python train.py --n_head=2 --n_kv_head=2 --head_dim=128 --vocab_size=7649 --tie_embeddings=false --extras=["local attention windows", "shifted keys", "exclusive self-attention", "normalized values", "value residuals", "an embedding shortcut", "learned residual scales"] --init_std_up=0.019 --weight_decay=0.019 --grad_clip=2.0 --warmup_steps=121 --seq_len=768
Each number is 128 + 32 x the weight over its row's rms, rounded and kept within 0 to 255. Layers, rows and columns count from 0. Numbers have three digits each. The size before them is the row's rms in percent of the matrix's.

# v: layer 6 attention value, 256x256, rms 0.186, rows 57-127, columns 192-255
# o: layer 6 attention output (transposed), 256x256, rms 0.155, rows 57-127, columns 192-255
# q: layer 6 attention query, 256x256, rms 0.194, rows 128-156, columns 192-255
# k: layer 6 attention key, 256x256, rms 0.187, rows 128-156, columns 192-255
v57 097:161170141075096121108141102118106103193158136182143094206146131208165159094148158142116114088091143149116079126123098108115103106176141135114155141108122096137153124111123122099124180125154094
o57 096:102127145142159135119142109127194090170154127109182117128073141088106194107162104122123139138115108138165093109126203153173104097067109178141080181131135123152149078115125112177190140110096113
v58 098:224133126135051108176119172118126091165211088157132145146137156148143136135101140139155055139108101109152174083134150162118166102057071116178152061111129105107146092208137149131129139126151211
o58 084:190120159081145153128157072119156129118104111129135196094176093149208067141146104149109133101108027041108065094096180148151121052149099141114107155140188130111125132088093164081148128185168192
v59 108:095110128117147147199079099138113109104127084127134128102117080081088255148107079069135122180149100165125103095167180075159121178099190198100129124135143129063133174171133128104116097146135134
o59 107:126125115154096107156083102153101094139172143165187125139083127203136140090089134210052112154106111099110131106119162173168103152146173138097109124105195101081128187073085125167111133149205121
v60 095:124134158160130137122035130126105141079143112102117179031151087134155131163123093148122174160112117113080144148146166115122116129118128100210161165128143117135108154126162141124097112113136104
o60 095:112103130129067178154068167132107145092091081139083094159117114068122179202108156193108137113140187124149109126147089111132075103135128109040077150112098117133080132134148180117122107171159153
v61 101:117148172145161136116158161107132097158148113081078166158120117130133137105131107103166161123088129096141119132102083162154162150147094129107119172149198106124093155148150098163139065165131123
o61 096:139104150097096167094222134156152151162173093158158148059085100138081144114154099143114111092145167087096138141168089119129158125130096151171104188081161112151091121140075134096117128108125138
v62 105:096082093156099142099074152137139073122116122168125168138077079082132096174147078082125186091117114106144204114122078185174196104148163110103137159123127161113104115155140111112100088113108070
o62 098:142173105124170134161104108117119056187138129048113115110108159095119069145117147116130169120113125137144102122158105129080134160069109163127120112132106111089160135140115074087117084134078156
v63 093:138112145152027109091135124103136135131172162152188136131170089131103094080195128154134136209162085155121193128102149095204128116125131102112158141181157195123139123149085109188177151131125158
o63 088:121128054127160108057101136129045161153142142155145117135175120142092102150098090150192205130133109124173153096093140124174111152129151104167141146132156148137165126113117051133138164096089149
v64 100:174140134171157105091142155135118110157084185116170136145118182126050112138097135120088142084169146089156139087133151160102130140133040095082159135069151153094098109191082103154169083125149205
o64 096:157163105127134145157210130158165092131127138129183137150165093104100110122151101101164108157074112087102130130097121197118074141126110103210134093089107200108146133123140117102142184135092128
v65 098:123163081089094108156121187162116169125143142141162152099137135191100150085131147148098093160126143115195071142141088107161056187156135123109097072149099191107118160156133101137090140152147159
o65 107:135144153193110138165172130116082167093120209082146131099116104169108129127166133159112100159101158107118091101178120126159098146108147098149118082135142163143152163187121158056084130153159139
v66 093:140156103125080124177193130119102097149156124128167146075133128100163108124096183088169105150143068185161105118128166117195115171168126151123117087077128109118166147116148148163112132132134112
o66 096:189117093129113162116179111126105133146125181156120105141109113156140134125140140127127075149075102161159140028148133114097101165105085160110093116117133109108139205134126119205146108080127129
v67 100:115089118123127109109132175168111116128123089108117199207105098166145162090108176146132072086141096087140204122118151120151111140187113091115109178120112127144151156113142119108125187129131146
o67 103:198121114103102131142161055191174172094099091129148125147149086159192118052172099172190140137121169088139114095119123190133112179162149141178118118127154155107138174146180158181064147118122118
v68 095:167133124122122129123147116112148099097144113125120123108093177105134105119120090165133161151088114194106149070141162060148140096106117071171155121147139095140162152159104165151123134144127133
o68 100:120149175134111151054212134131152131113162124087103157137110084102124086167091095149113106178077081176108128033121141115129111129082213142086075181179108064105200132104167122098132118148161151
v69 101:122109104157020129190123158108119139150157173121196165126082124117145171057089128128097119162192166120147160078128176161139107126171077177112124096146113108151128084136109099062124114136170146
o69 101:123133109109103097129154069141144093079164110161100118181097149205168119113112137110154121075119157156145051115126085181117121126156154103129060129123179124131124160147118141167116174142106163
v70 098:099128123074132136160204105143173120112195112121145139179078095110103121140138104094155117165106075116079043124120134184154094134128073080104083155159141113148147109157063162180141141127117178
o70 095:106109112158137092108150090168147181145127170179130154129165142156148099183139168165057182115088148122158096201126113028169109106151133172086176126116156168178149101113129107114051078113130130
v71 105:132045147140164120119147167191143145114127015072118146144155162061109112227140119119186149180136139099077137082157138105072125091101164099092183171114125063112122133185104157163153183050127159
o71 099:079166122152133088127106110177106172108150078107106134115182132124139166223115115106124108132167103113120160128152104120139161110147095103177147080177182111087115128166131147154095113135155165
v72 100:113103165117148178152088105122116171141171125128134139133091130124112101192126119133112145104087186145115096181121070132078093125153162209124143132136125147115133128142055095122133108150154139
o72 097:108127154098114130100119142104150073109131141142151083147100158127149114147185177109090134154116105125146098177107124148137100176079130133138132141121088182171116163179121168171131099146156140
v73 098:169144113136151134145137084045082110124139116145143099156092087145142147143153161106108154106101127158164109111096104175085128104118147139084191134070124204126133094137111118154122149127124107
o73 090:152176107063135152120184133150105144138144142115140135134090079122197134169122151151159129227125109089141105114100115170149119171116105113165177082169094196156182123142154099156140139119103143
v74 094:124163107154167119162126135124175155161186069109122175096159183125112131198054151141124106104085126138127132114161134109083106143108098129163160107090161118119116174103084177179157189125173128
o74 096:105127102135136094159134075067217160124145133160098132090119154075142118090140151086134160137113103159125143135130132075146115109145055093138186052134116169120181140132148110082095113140212176
v75 107:147174109123127095114090092166116114136181099080123162121112161048144138121166119120130162075120108078114204133160193178115101135107161126076183106143067118096159133066149135136165131146163114
o75 101:117157079121114148143127165146078158081154126148103128123154128128160165078174102120154127119161071111132154146147131094127158119114137112077054110104145088102144107037089101143127147150190122
v76 101:067086148142100137156104111124139129120180082174193162087107181141182133115149112128129107171099179113129123092124105100137140099118109162153169071128141106153123101121165167173126145160123115
o76 099:136100132181166129146167177121165150161132132145085162118091113098154181113124136174154163149139140157114109103158041154117105170124103153102078116151132170121124159125204168178100102102120046
v77 100:029131087122138128127120076196092151112123019086133112130153160093094192100095095093122119137124139146143075092079132103093068100159123148125152144118074104152125161125063102164096127093126147
o77 092:062118144167098158134116098086106213128146143102087097135094143180102143175094122173089077151168137157153054109170071070157116144132147155139138129103132145152112107121152111195078157093158132
v78 100:135124130141143078158116187044103087132143145117081170121128124120119134124103118122158096128125114147189169117125155141213137131072083154122092140106141140098114118124128145105106087140081130
o78 092:251147095155136136121195105107191158123154159117171149183112074125108141144122103147108142164135143128047128079078117148080166179141158104096142152153127159092108094128133154149115119151105122
v79 092:138099096112072137143147109088076141198094137143093176154146115101167115127134144129140160140091135112112095145067125114121140142155156103134159136092153123115143180174115112162113106054071091
o79 088:075144129213121138173135092098154101113143160087129118131209117141131139097198135120153100131136121178179122169124070178164115127150149107078140103104116202171094141121140103151102088103190132
v80 104:152167081169139088165120048158143105128157166096124129094105142115170170064156128123103160107102178130131129121156088112098117085122118096105129113084161146157090168164093104119161104134162098
o80 099:127140113156184115128196062145156131098131104100140156120149093103114157104129100070173166139137168082144139141115160151082158101079115085112138131144130140070197081118184136120142125109092111
v81 098:124123125167131180179113155142146144132125146115163105138173093056102078066131122102117135152149090118170137159107103112113135136212156106123117183069114155103124130128128100080148100089142142
o81 091:098062107059181088193109127104123108139187078183069148205087133098093111140136149126148125105144160138155132162112119157089124131122152092175178139161139084122146141168106131119122157125162056
v82 099:137117105116137104100140103173132171161122112139136140146184114122176149080079094111100138125139159120133087063159149077171185162113155163105123112113145075151138146116146087080108106125139116
o82 100:085164095134155130086133116106139154137137096179121170088158157119151168161138127182057126124149120152134137115136119117162108078124163155077139146114127097096140124099102150133074134093160122
v83 108:119133171116104123101080090179103167093125154149157099178117112128117171101140227167100154145173160140143170108095108092172143157139094169071061149100139105180118143085171131039138094123110133
o83 097:134109084128103127153122123087094197129089064122157134117136116129164150118078159094122077197098178108180122086083131081161141115171165177175056156104147111142090109133130168128142118080099083
v84 100:145153133095138131080127147166114120111065125134128186116097125130167152093157126115101121164160199188142181155134176096118154053083137104111169089119109214135120131147137117163158134113120170
o84 101:186180171174149138103163106073152078132115144078186093110134114150143133115145103099099163110165107144116126120181130154130114163149173101140118174162125157094109151132136124160182105154076139
v85 102:163091159101092121075133075125173118178145176087177150091167080125118155123180139107103103153141121139184108171123172087159155166146124118136145128116144141177134108102097145099115160163118083
o85 099:144149098140097120145049169169112085170150117158105078176120116096122154174184096081165151106100171162107071163059109137125100174092141161183130127153159130184096157143148118171132111164065141
v86 099:159145157144103156110153164127130169092144102107089164168103087133086156118174115116138117109067033145115163116138166100131135218074081128119120124116171171140148107167134146160074079160182110
o86 093:150148088123112104025165116140124159197107111157107149202167105103045090103098141142158178125105143145115150144093115123112201131133141082147122101114114185125186153138114074145192149111082135
v87 100:114116156122101167073121141119121134116060102187060164129108138127107144089109030159069178049100059146101156135149157122132140131097160143144188127154121122109075149074088101154139071131172183
o87 094:080094156169140153057099146124133134181142104107157145133110098105123131171107148129155188126099096105134169152170145112066150080119158122083120119100131102103115120162121164084129173129112186
v88 102:102123110111166137087151100175135108134119160128121121086170110063112143138159106155161138124122097146141112126126148156100119121167121130119116129110148146186100145165141164151129129127161095
o88 100:172169109136147150132154110130115116134076080102096137161141093087122138111122132150074079093140150126174166168170150085107133099145116159107116120109151045140101140128151144176187104199116161
v89 102:142109079154166165126163129122136128128125122125120133133135166123158149129068128179103068145071170153132127143130153026125104132133095127076151154107128134105136127199131137192130197144126116
o89 104:090041160144162151151134130124113139120125159169157133151161139146154112110166118094163144077112111133108079092142157125159140091066178090150196087179103138142150115159161112147163113100160130
v90 109:169149131143082122124101090092090157161128084117104143082059133096109099130188153169109126079185113129165115103070135119096158180112097142173162140129106123167096118109117130132117186179098108
o90 098:084116115136119154180077154107129164128094176083140137168202105133103138180109128101101089136202149081147121118125144132107119174203098119102140126141148105111114179061164125107119153104119153
v91 094:133161158190058173191146139132106135179019058105111094148061136125130120092163089138170136148124125081181166097140119142109147059132107151136087094155144145082078148146156103109077166083131161
o91 092:082033142149092142116156062131125068106113152099140146107102167110168078089090100067153106070124160115186176159212115155119176137090103164114161152129166110089162117109110162103092144113079159
v92 108:092100152163130154170125141138101111123196101139066158102124145111181117135050161178186113104113184197183106140142125143107108156119109153128117117149156114154067161153145113141165134162140105
o92 094:122075093150097116164144155128140060125154106094134148096167138148121123126072140140143106082122110142118123130180060038153089114147097137114141120133150207159158177102110161153156084108150182
v93 096:182088153098081172120185106181142120152129053066171128145120119118089084163113133103136126152148107056140163087159134105080124111199119142101152202092150076087143156103101103154166165107139143
o93 097:078163081127132101115081104188164180082159136137141119102174140115216141136159184125166179172136118139155108083152132158175133182124110097136074128151120112131093155124154194135106127168144131
v94 099:161149159135109116117129149161110118175169143166149185116165157097145076138125138159110145148183111158166141143079112126155142120108150090151157128232173119161105117162093132131164093145102100
o94 095:148152182154100151116147143158138109162181093129145087170145137116133109129128101178132111122138136092080134122137132072129117099104147106142128138152145093179133130198083179096177100107083188
v95 094:152207112158123143116151122101144133086123182150119126139116095138110109108154126144085194116070137090060092094162138138123118173173114136177174117060111151060124174152168121063130148143123115
o95 108:165137132055160064135164161138133095106135146138108104144111150089093113097140097116128108121190119098159131103113171131191108095168087163116064136112183164120145114127100155141151122141131124
v96 098:119098152071128038134070170097096194125082140108081096133179133153053094099133060162159081062135160118139102131131172164114112136202127188139089115105135140155131132104133115086143133085154152
o96 103:071052162101145092134108132105102134119138131180110126154128075163145138109111128171133106078112134156110134145082151170077114110139148141085213159144102134120164129145097095124128145104194160
v97 100:039126171166121157192139152120125160103140112112152124130065143123133141202179152185157092116123218091184160113116091168131146158166079169117158132097087137124121101133106107131197173142123162
o97 107:111147155057115111130174151126189172143126113141117125146123122129154136124131138142132081182179183138131142115141095157106140136147118150146123113107138162135129114095085122096075157214135099
v98 099:111110168118105177106158170146145096163098105177083106203160143156145107171118123177127080177138147082175103135091131183140088179186113156143172129150142195130068142131126061159122130171156130
o98 097:132123197161152100162101091135101091125104102109080058131134179121156075136139157110119124196114172131112165147082093167118103094131095081158070112120130129113131131123107134135103142148105089
v99 105:148151185110117146105128143104061118165188093130141101108120121079140144068152090162095113089098185128124141147129176149082092145117125076067143190077160111132164078136137106152158048150130027
o99 100:151090074140186115086157170065103127149144147078163165162114096136097151169175104097134113105149176122138121156149121124124148078116190111165108159122136137102185128183088124134201120141164082
v100 096:142135141125114105134104106124140065119066144110160148133173120212123189163098122133169154205119105146145116177188090119117136113163146095151139143120110160195105177075136153050160148135110088
o100 097:129117170084095136146084110113141120146129134110079082173110115068163177133128099185121128109122139156136166120106150095124103139116147130130109191155186158146147090137180135124132120143129158
v101 112:086155133158126144114098146105100105130173126171128129117140120195121196086107115171115176143108093141123073142119139150120103187067188137125174116070135149119122088077149132148114078130163147
o101 101:126147114095106139062095105119136118116126085092185158165148060071129130146160104134164107088151179148070115132071133087127078110148156089154226118121100173093144109130111161126111145109082105
v102 090:122091166145083172104116135140142183118171063143114119135159199108129161135120143081131120199145100091170086155101118135110126151138081133157074120179132105151130168114107126096123114184150146
o102 108:148131132182139155134072085080097118163083130104077087174171170138117121181110119093142162062145120111166187154081102111147183124194137144148074102111108140128095170100097147140075097125112076
v103 105:137121073089144148094125185118135096178079146182167137170173153186136156072105091119176156092162086082190109179118125074131117080152135096094121165142109131110107172136069063094152104127143133
o103 094:141126122065126125122100050152164156172125154125155069115148120164135142157170140135177082105084193052146156143111130124189124125115170193133097139137161156101102142183120100125121118066147133
v104 109:141157147146108119129098040121126103153126114145124088165132136068129159193097111134110122112165099117076147175088097113090104122150146125106054138105067139139151128090150121103101152121168143
o104 099:231168043091125123133065118087184179092093157107121118189098116127173164151103125105059159160182119103193128099104158101115176144156090187157124085124115079174135095130150145112152154118104151
v105 106:108119096119109088159090090095125089089092145154162108092082145122166101125136130145090100113165174168196177159088170124151140143068134101109138092139177174139108069126103167087146113126174144
o105 097:163112114157174141143141153139126098115161126090170128102135139094151154093113150111129148057157143103161099091102161125111117156149132129135106134154127106142079195166048104092109094150051170
v106 104:135116137058131112106081083092130117121130027120136143126127146175127106160138108109138101100141229115073099159178101074116119093174147201165134131118137104138099124122129114146085173109186106
o106 101:100084149122131177150158115103137090177118173084156135100155128090180187110185172153102136131117100176107172094143157115140093105117194141119072103151170160141138165148083153170189158145179157
v107 090:097113116153109094155091137145124117119101092085160126093081175204199165078112121119212108128174138132107171133082181161163109134120180154122123080186143158169121129169120083141064105132123078
o107 101:097125137105098178083137107157074070123087108047160148177138101139142123154104082157134087108159097112156114109141111063157109073120186129130064186098071171117166126142154093091141118141143091
v108 103:157122134068100162114155168120146132174098039122104125138118155128110179145129075094119138139102112128120164128121130098119132113097196202135201132162097174099139137125134059111160139121171185
o108 099:069139153129175168149109139161150145124132110081186094189096128107149140082076109133101125120097171112167090126166123128167117100094190119091106157100126122130076101106109159158208086133122113
v109 102:116146153129083084124082163103130174148109104128150115127153142144189102148100147180136109086162119131136124086129139094155144106090147191124149067160149070029138157155153195146089086097138117
o109 096:131150075108090100103120140174132118109059135127164115051178198172090106114138139168115062138170088120095159079115088145101102132100114174123112143124118154142054139125139158092121187132127173
v110 105:138139103111166171151162072139146055092149154179109179180116150126165151070085114112133111126144097182169122101072132137142131129060152067141139114148097154133158099184111162087082106136157120
o110 097:134122109090107184133192156087197093145154152082150140150130139129160103109141075150080126099135084134138162156149151069106097109107161117139097098180130133155106196184134117120159119157119083
v111 096:127155131082090141111141132102125133077147141109132160083171044146121125094111123099135163122184083091171104128161170162104102127071142111155194108145082138136100154157132188068075112128165099
o111 094:115168136120132074152176081110109204161146125126135202141143143158128134137114140116071149092130187144063137118124136133156107081130156051066148123144102145082097163176111092113101125106168187
v112 106:138076116095081148118158130133108118135169135203169108118152083115132127150101165109072126148077128107188123104149136117127146160142073156147142112163139141158155150139128119125178159151114123
o112 097:067191118155074188172107106168149166127127197126098137139083110128124080133098110087067174133100180143088115124120144119077118189134084171096150202104147138104112117149140109120147182207101103
v113 108:153176157115122162140129098134157089169192186124157109118180154119118153138065081133118111137132133154170145109149136187176149155133116106149118085158085137136114175146184132099152092183074130
o113 105:138117057143189119148094133169142136165140100150092167156107110122163162089117121094094102115153129118083138138063181141225094148080159093112115128159086139083110087104099120131108160139097101
v114 104:213112094173088120140128250140137080097218135189102098133170119127087136122120152097128110131100110183128091092151159189186119168129107085136167117124104084125114121106139137108150108183130180
o114 105:188096115126145116085123132163140179094153092174088148167085145178100103116099112106136133184074083129157124100065190123116083167121114080078116160144144137120153145177123135170171133077116134
v115 097:104099129162111143124046141154106130158090132150182141136132171123176109171064151100098130114138094144175092104123142173113096130138113143179155105154147123128109111163148075117117141150072123
o115 105:101150136177111155167125125148144128150138151121140181116173145099072146169173123150072123159137114117184165160142071171074108138144090112163097178100154079150130122109120107106036176189132144
v116 100:115082173148144142141097181125119119139150108169087142086145128160090140179178112123145129105102152149195107174147143121148127101121159160123127124135148093118136110141133164171142104075132097
o116 095:151056148176092117101126115117098109117148165155129163107144128146152109163092130222129168157132144110113136106168128158128104097128157162144138149169121126134098081180128115129041169138189077
v117 102:146128106141168152088149155108191088068093145112228095103086170131100133090154171110157122160113187124103089118104124093128112122119116189077105123115137171118171092151150146114125067147129097
o117 113:123176199057137147086161103202101139183143145160135107128136140158100114129101089082126086119120079167157144124096153108175118138105149132165109144160173111187136123183177124124136199130111079
v118 103:135158110116140142140129068168166148112094076137142160064121145088114168034122189165113187142120137045134122092149095086137098110099153056092085146082095119163116155120127111126137135143120186
o118 102:066162088178148124092175136119124178068168142115174120161076092104138150132181188127133144083087108110115070152138102117084126125173221102178122135122167049134128174081161141158062107111175145
v119 096:169158150060094135141093140149140061164176165161106134178152121215046085050080136126104129122119153152095151128152098081109084111133080101131159089140130125106127122130110151173155133119104118
o119 094:151159109176160100141154144148102191157114171157171131139085154128131100043121128143084152147081089149076133092091109147095133119151124198150145095126106159087186129146144109165135144139155087
v120 096:139169120179149160169150149170094093148068163221126086158155151112144115171101156093130149158124141130127172106088170123161156095107093176148125137126107113134117093160109114087161093118148098
o120 101:160085123075154139141116109184200136128143160113187070140164093124187100066099096156147160145135090172126166132126166123179150147140109112127092119098141127149210176113154064211155129158115155
v121 103:158117096205137221176092140117124104079182134164099101098132175170143113098093170152161131096122115143112180110113110127100146151116144129170130076167088178168132147153054086085134128193139113
o121 104:153153146059098156112136127124177080126137095099121130125113122000125062183100123136158120136107125150110113067135129121083064100139091147160100103149159149133186175087086114113117169114147116
v122 096:078143097135159145105166179101188143082135111149113118141134156146161092089169125163154105077145165074152171105095153118140135114200146152177060111135120134163172171137094160137125142140105083
o122 096:151065157141135105092189099123168138136144119193121141107134097084092091109140141164181053154148120129143153062110138099129132160112125204165123152143116079183088193139128111131147092078150113
v123 103:117127157126146106147160152079156146191188092171159121154173116121072120159199132118190191200119134153147048112148127139099125133083189140082162156209184080180123143114117056148123101135142171
o123 113:109146184109102143086113137114066108092119157133118127130132095047140148141173099108081140107110135096176137113161215078118111135082150141065149128202177133104143170106118110083144139111136139
v124 106:111169090117134134155137143149098088109094084078151154111175117132090088128131129094147103154143130184103150133105123040139181110155122127151115151187126143121151108092153069103088089127137087
o124 099:141121121107081113133162144119082120205152121131052130164104131133128144106107107152103101142125156127179144118179110108141137130161180134139170105186067203087089166119154110056128135104107133
v125 100:099151100115074143160161155114162122123104196131128116084129128120171125118103111189140103144130126145137192144094178131162141122126207119141135101138129115138161123172175128089148157156175156
o125 096:127055084143105119111141125074070096120123153147152112108167130167216153078151117149134066134161129146125155040109154176135104119097155114083128148154095124128128141118098150140112177103172170
v126 101:133155108113174113074116140108118122117096176145108084151134109113153121170117091171064114191174107199138125165113172181182136126116098167097121120109132126094104112195158112121179075119058093
o126 104:140130111127114118127073143040143066121148126120169110168168143074146153097110156166073137082182076131042156101075118108167180117148105135122124199149175090141098119143183121042116134121100116
v127 100:144151058204124151143143098093136127098094146157092103129144126103157202122096059122136123123188164135164133107152105125175182175092084163164114134114116125133117175131132135099105152155154128
o127 101:151096104116143157139158090052177110116140169098108086118113133112111119111121149123133100148108110093101141089183169108172135131108134086086148129135112097129121198106080125107105146121086155
q128 099:119171122069121140161195125159117108136160178120136117135085149099084195122114121116155110078130077177103152214100140121091177097133138119149099110132099083129134092098151091126104130127127110
k128 074:118189107068140117169181133195099107132140176125139138091071124068078157148096099118176076081130113180116165206102134162084152081127123111119129121126080116132114125093157067103133120123082123
q129 081:134140046096121144140134110127166088096161142131086112080125104113151189145087137109137129171150157165166106134170147096126173120074100136102112157158132132123103158084160117118121168118108128
k129 069:103152065119101150150126126131160109133156159092124116071103106131150181142101125103128130140138142170190114110182166088107180112082088121117161164170130155134081165114151105157111165156102133
q130 101:112129139092073070104172127147113102114111068161156160080094121103138134053127133083066127070111153101085117091135135144128162098131141188139140121154141157115130125082133143168107112108131129
k130 071:095125175107140082142145143163071152086112093156114147094105145090168137062118148057085114102139112101113110128109163170136153127139112104134116149197149136165125131096137144148093120147163172
q131 092:134142137153107172142149114134095153154176090052137194149179185132124094118125148162092119126153108103120121086147114152168116111195198122191144075130147143113156125151205186103044109133148135
k131 067:151136156116117159146190123132105145132161093060154171153172180127117124155133154157075128153149119073123130092163124125150108109203162125181173090138147140088120114129212193119073123117151121
q132 088:153181072175134090113121141114103089142121157139150129084110147130080101103109110129120177103097116161112127149130081134174035155078165101137078159161159121096092156103151137140138137070094137
k132 066:110218086190116094128116138113087113170103191185107138092125159143101061169066130160109165128096097181121155175174089089165088149069139129151088142159162111104115172074118169180137115099108153
q133 080:092144160126110169168153124092072092095132141147108130150110099106145089097132125183067105035078136151208108155100122159082127063113155155120119137128101092133124145097136115172086168098156098
k133 064:121108139134103174168146125092056104099097133131112145114079136082149080120133112153084064078089126122184108148092133172070116103118148134127122138116112085164074114093178081163062161095132089
q134 087:094148087137087119200138103132093188056154125185205136124124081160161111167085174157102125129158108164164122150177101175114128159133138177133166075108118115153121170177110134148135146142128151
k134 064:101162112104075129192142110084081151059163080167187183119125146152167126150094167124107100130171104143166107124147120189145086173109125161129169078127109161164101169163114118094128116122091128
q135 086:201182081146127172125112113151143104131113123117114091123133122090145145160121100144127125059111141126134146141164143132023145064120204186130112113091158084159149121074122131149120101104112054
k135 064:188164064166160174176120125183124144098177153108150098137124121131133148159097149145152133100112174107122138169123154188112132068122173138110113131091149100195148096085121099148109114103116109
q136 088:121118034110186135131138135156142120136087093143169109114106168062115141100104151085113129108133121102168101107111137085088127138074135155140147108131153148171135135166122143055123081181111133
k136 065:141125077100192128122135124158139143142145105137184103126086144074137144100085177118116111126163123149171136140114145086088158122070118156115132142118165094155159150172117123053124087157120141
q137 083:100127154099138156080133122185158140098136103152118099074129101101111195166159084123092141157156059142083133132138167125158119167125093102036131111129112100107141164131144167094136171149043125
k137 079:113172102133100125101150130116106136086135123150119115136114104171131140171117092187048138090109104115143107103123091158139140123156121097073124126086118125098134145167096143095180161089078078
q138 077:126118150091157152135138156142152129105137080103126130128116132080137091155185164132127086171145155125147148135130098169182098133142090091140086122187111185138083093132134206100175132155112139
k138 057:115097118127160148135108169149145143117168090101128110110183118131147080102157171119141122133173146147133125137160098175140104128097076101130097137193110118107069147104082177093174103127150120
q139 081:173125127061140148117142111220136090167116132152148122111120162154126163072173131111102094111091145180163206107133161123155144137089052128148174113161066146146057081201173120124111134160057107
k139 065:187140135079141133098145125222130116134144130176112096160066115125136185067147127156108102090106116188142148102146186126150106078113081148131198150168126160125078103226186114094098179129104140
q140 086:157131138113146167142163117212123190106157082139129117135159107077136126126174109156073022129171083134126201184153135147129128095081141109106081161121150140074133156152141217111135137123079129
k140 072:127102129111144122142116131210105131147156101131172105116167106109179121148168123132071075070199072118132124199157124136101128089076198078130104196124157106067073130126047169115097090108085117
q141 087:127085095103125112103155206128180117108130160143114139110086169123147114152118142155200129132144133149147169128119139129124132169164142133105128089126127132120125147177095142146107137083105118
k141 065:105095092103122114087147191147151103100133185157105129122113152149142100131098146134189152135150142164149124090135118105102105189116205098146134115095175141140128143124048104163161037092121079
q142 073:180134121122139102137204127127154191135141126110098141134142106100187114090137113114137098130137095117104031119187141066145098096110105143196185129137143132163173142115068126117118169089109123
k142 073:092122127134136098129146119154128163088175185167128103181122085135134126108058111117144148112133121094128038140143089144142148117143149170139178155126105129165154199114082112100129199097077113
q143 102:134080116117136123112134144126079163143141112209138122133169131172088151161113126165111091088107145140159158115157118122048110109142164113121111114111121156154130145085133170167093097114049136
k143 081:137054143089152166126115129103122184168194119140094135121124179171097090130018148147114139129139126165126165128133153118058115135163141119112135159093113134145116135096111137172082117107058114
q144 098:130138200211128127123114207111182111189117105122183222130164052137122143106124160130109141120132129130090139106208149083134129129161150123191188105106171119122214136144113115155172049094081113
k144 072:127109171211136154120120169097122058162141084095167193139106101151108157102083110181129137130117143142147167125143146104111129159128104119161169120139131104117182173155077113126152079102091081
q145 095:089124166107100120106093111178120114155136114137129136109129093152156134187142173132080089124124157145099166193101082137109088164083118164160122059172175136153090145111174172147134067176112103
k145 078:122171108126123162119127118143094177137091122104158148127138178131091171154187173121075064114148170104089142176049101121123093142146124163203147103115117182181078131082171209161140103155106117
q146 100:166124119115083154143058160121160116158089173145104138111165197128108120065099133168118105127149128163120116143119132175110161179093121122072181127085126081119135128111166147191175109134120134
k146 078:159188083120125188140109129094135161152102158140123085074142155119140136084129131150167117123157119153165120107155118193089153119113192145108201125094088072139117112144135139142129103137121163
q147 100:163136137179077103148182182154154063158114122179202127154053232154062147162101122069102175081135134115193119178196130106138125118116136148112160128132137142177069159069158089082086090104134110
k147 078:190132162181114162154175130106151047103139122153174157155022196118028142161073124119117161108166141138108141168171136103136114113131105134145124129115132098181096208082189094104101131116163142
q148 101:129131149110153099125051124138117121146148046103151092090144124123141189138119136112160146132118094163188114102091159141109145053104144092107112103053062180099184150126116105179110071066121099
k148 082:173107114091093114115066130132138154167117049081135118105172157101131136123109118157141109122104086167121140056113118106124132059045160105096084101087114127113134155134108106143106041097103089
q149 098:111128160127155131117143099142150129144156116138140131166170101140107117069079096144096173079148149205144156081147123141176158142117132127123119087062129120115144132109155129165155125151108142
k149 088:141114170083111154116097070124146132132168118114117135126153127168145160090158092203135132077086168168136115105105081151182170134091137142111137111139111118113087172119111135096140122141112137
q150 117:152125140163147165185147132080083127127158135099116120112163075125143124113168135117137155143114107042089143111125102122124125111123135079108154098111136143156119152127103108110093142158175135
k150 085:121143162148142115192152162129123135124102121088129102136154116122138117114152146114111156144141051109091144145141136107105112128171152097111162112123171141145120119157090122085131146146141130
q151 110:144151144153071159151142146134152111173109170112121132130099089186122112177163243173128123104126121132156144171094129165102124109075168181097119155167156098128117136145142117138135125145191109
k151 082:137115141185081160126157182117146120222103131115112136140150089130124114146124211150139087128097115126137161136101130113120154106114165171092128108150136098133109166122128125123132178135197123
q152 112:162178075119105106133081111087138147192119126128100105089144082142110153116088137139162188129139131157209136089135036084092119115113063107142147118139152135172107097161086143087171089136138143
k152 083:136165044119099080116138127105130135178125117146123100082174147151134134137121112103117151131141151117184116076128017095108146143086118099111121093147161105123104082149121109085171097161099113
q153 104:154090136171116088064117107175093115125135068119148097124105128128085094180145145097152159206117074151104201115119100179123134149153081091137128127101129099145165176090164169108105152093148169
k153 082:123046102121079084090074138139118131142138136133159072082092119120110115157152142113121130167129074132093142127063103173112139156159098088107139137119126084128142156080163173084078173081166168
q154 099:100166113158096130162083119140075158104064131080085143115110129104181146175121157129154134153105215128184093127097143112156085143119165114130122144094134108145139158092125063078159191152171114
k154 083:094189157156102121171083125146065137122118089092081141099143125127147093141100152114149132143125157125214034094110170093169141167135127115133065138098163118099140197073123123076167168149138141
q155 088:186205134148114152132168068136140096110111112174070053133109096092122127095139112096105128142136118195166147125150113098152135124199145091197084148125085175166115148163176184095124157119089138
k155 075:145129100135130128163133099103147047136104114157089086119126127056157084099127109084116121165136128174136128134187084102180180151129115120183076131182128132092160141138148146096104173104094103
q156 100:074143130130121153110095149139123135154124106153122105117092142096177121093177188192109145108117160113113171111102095088141123211146126122151080170078103186171177104140147100137102145132095162
k156 081:058158076165131188128117163144102133139128100163122117130141094161186144126148200158114158139162121097123170098142087140146142194110096106141104157084107213162210105136111095144118188102095180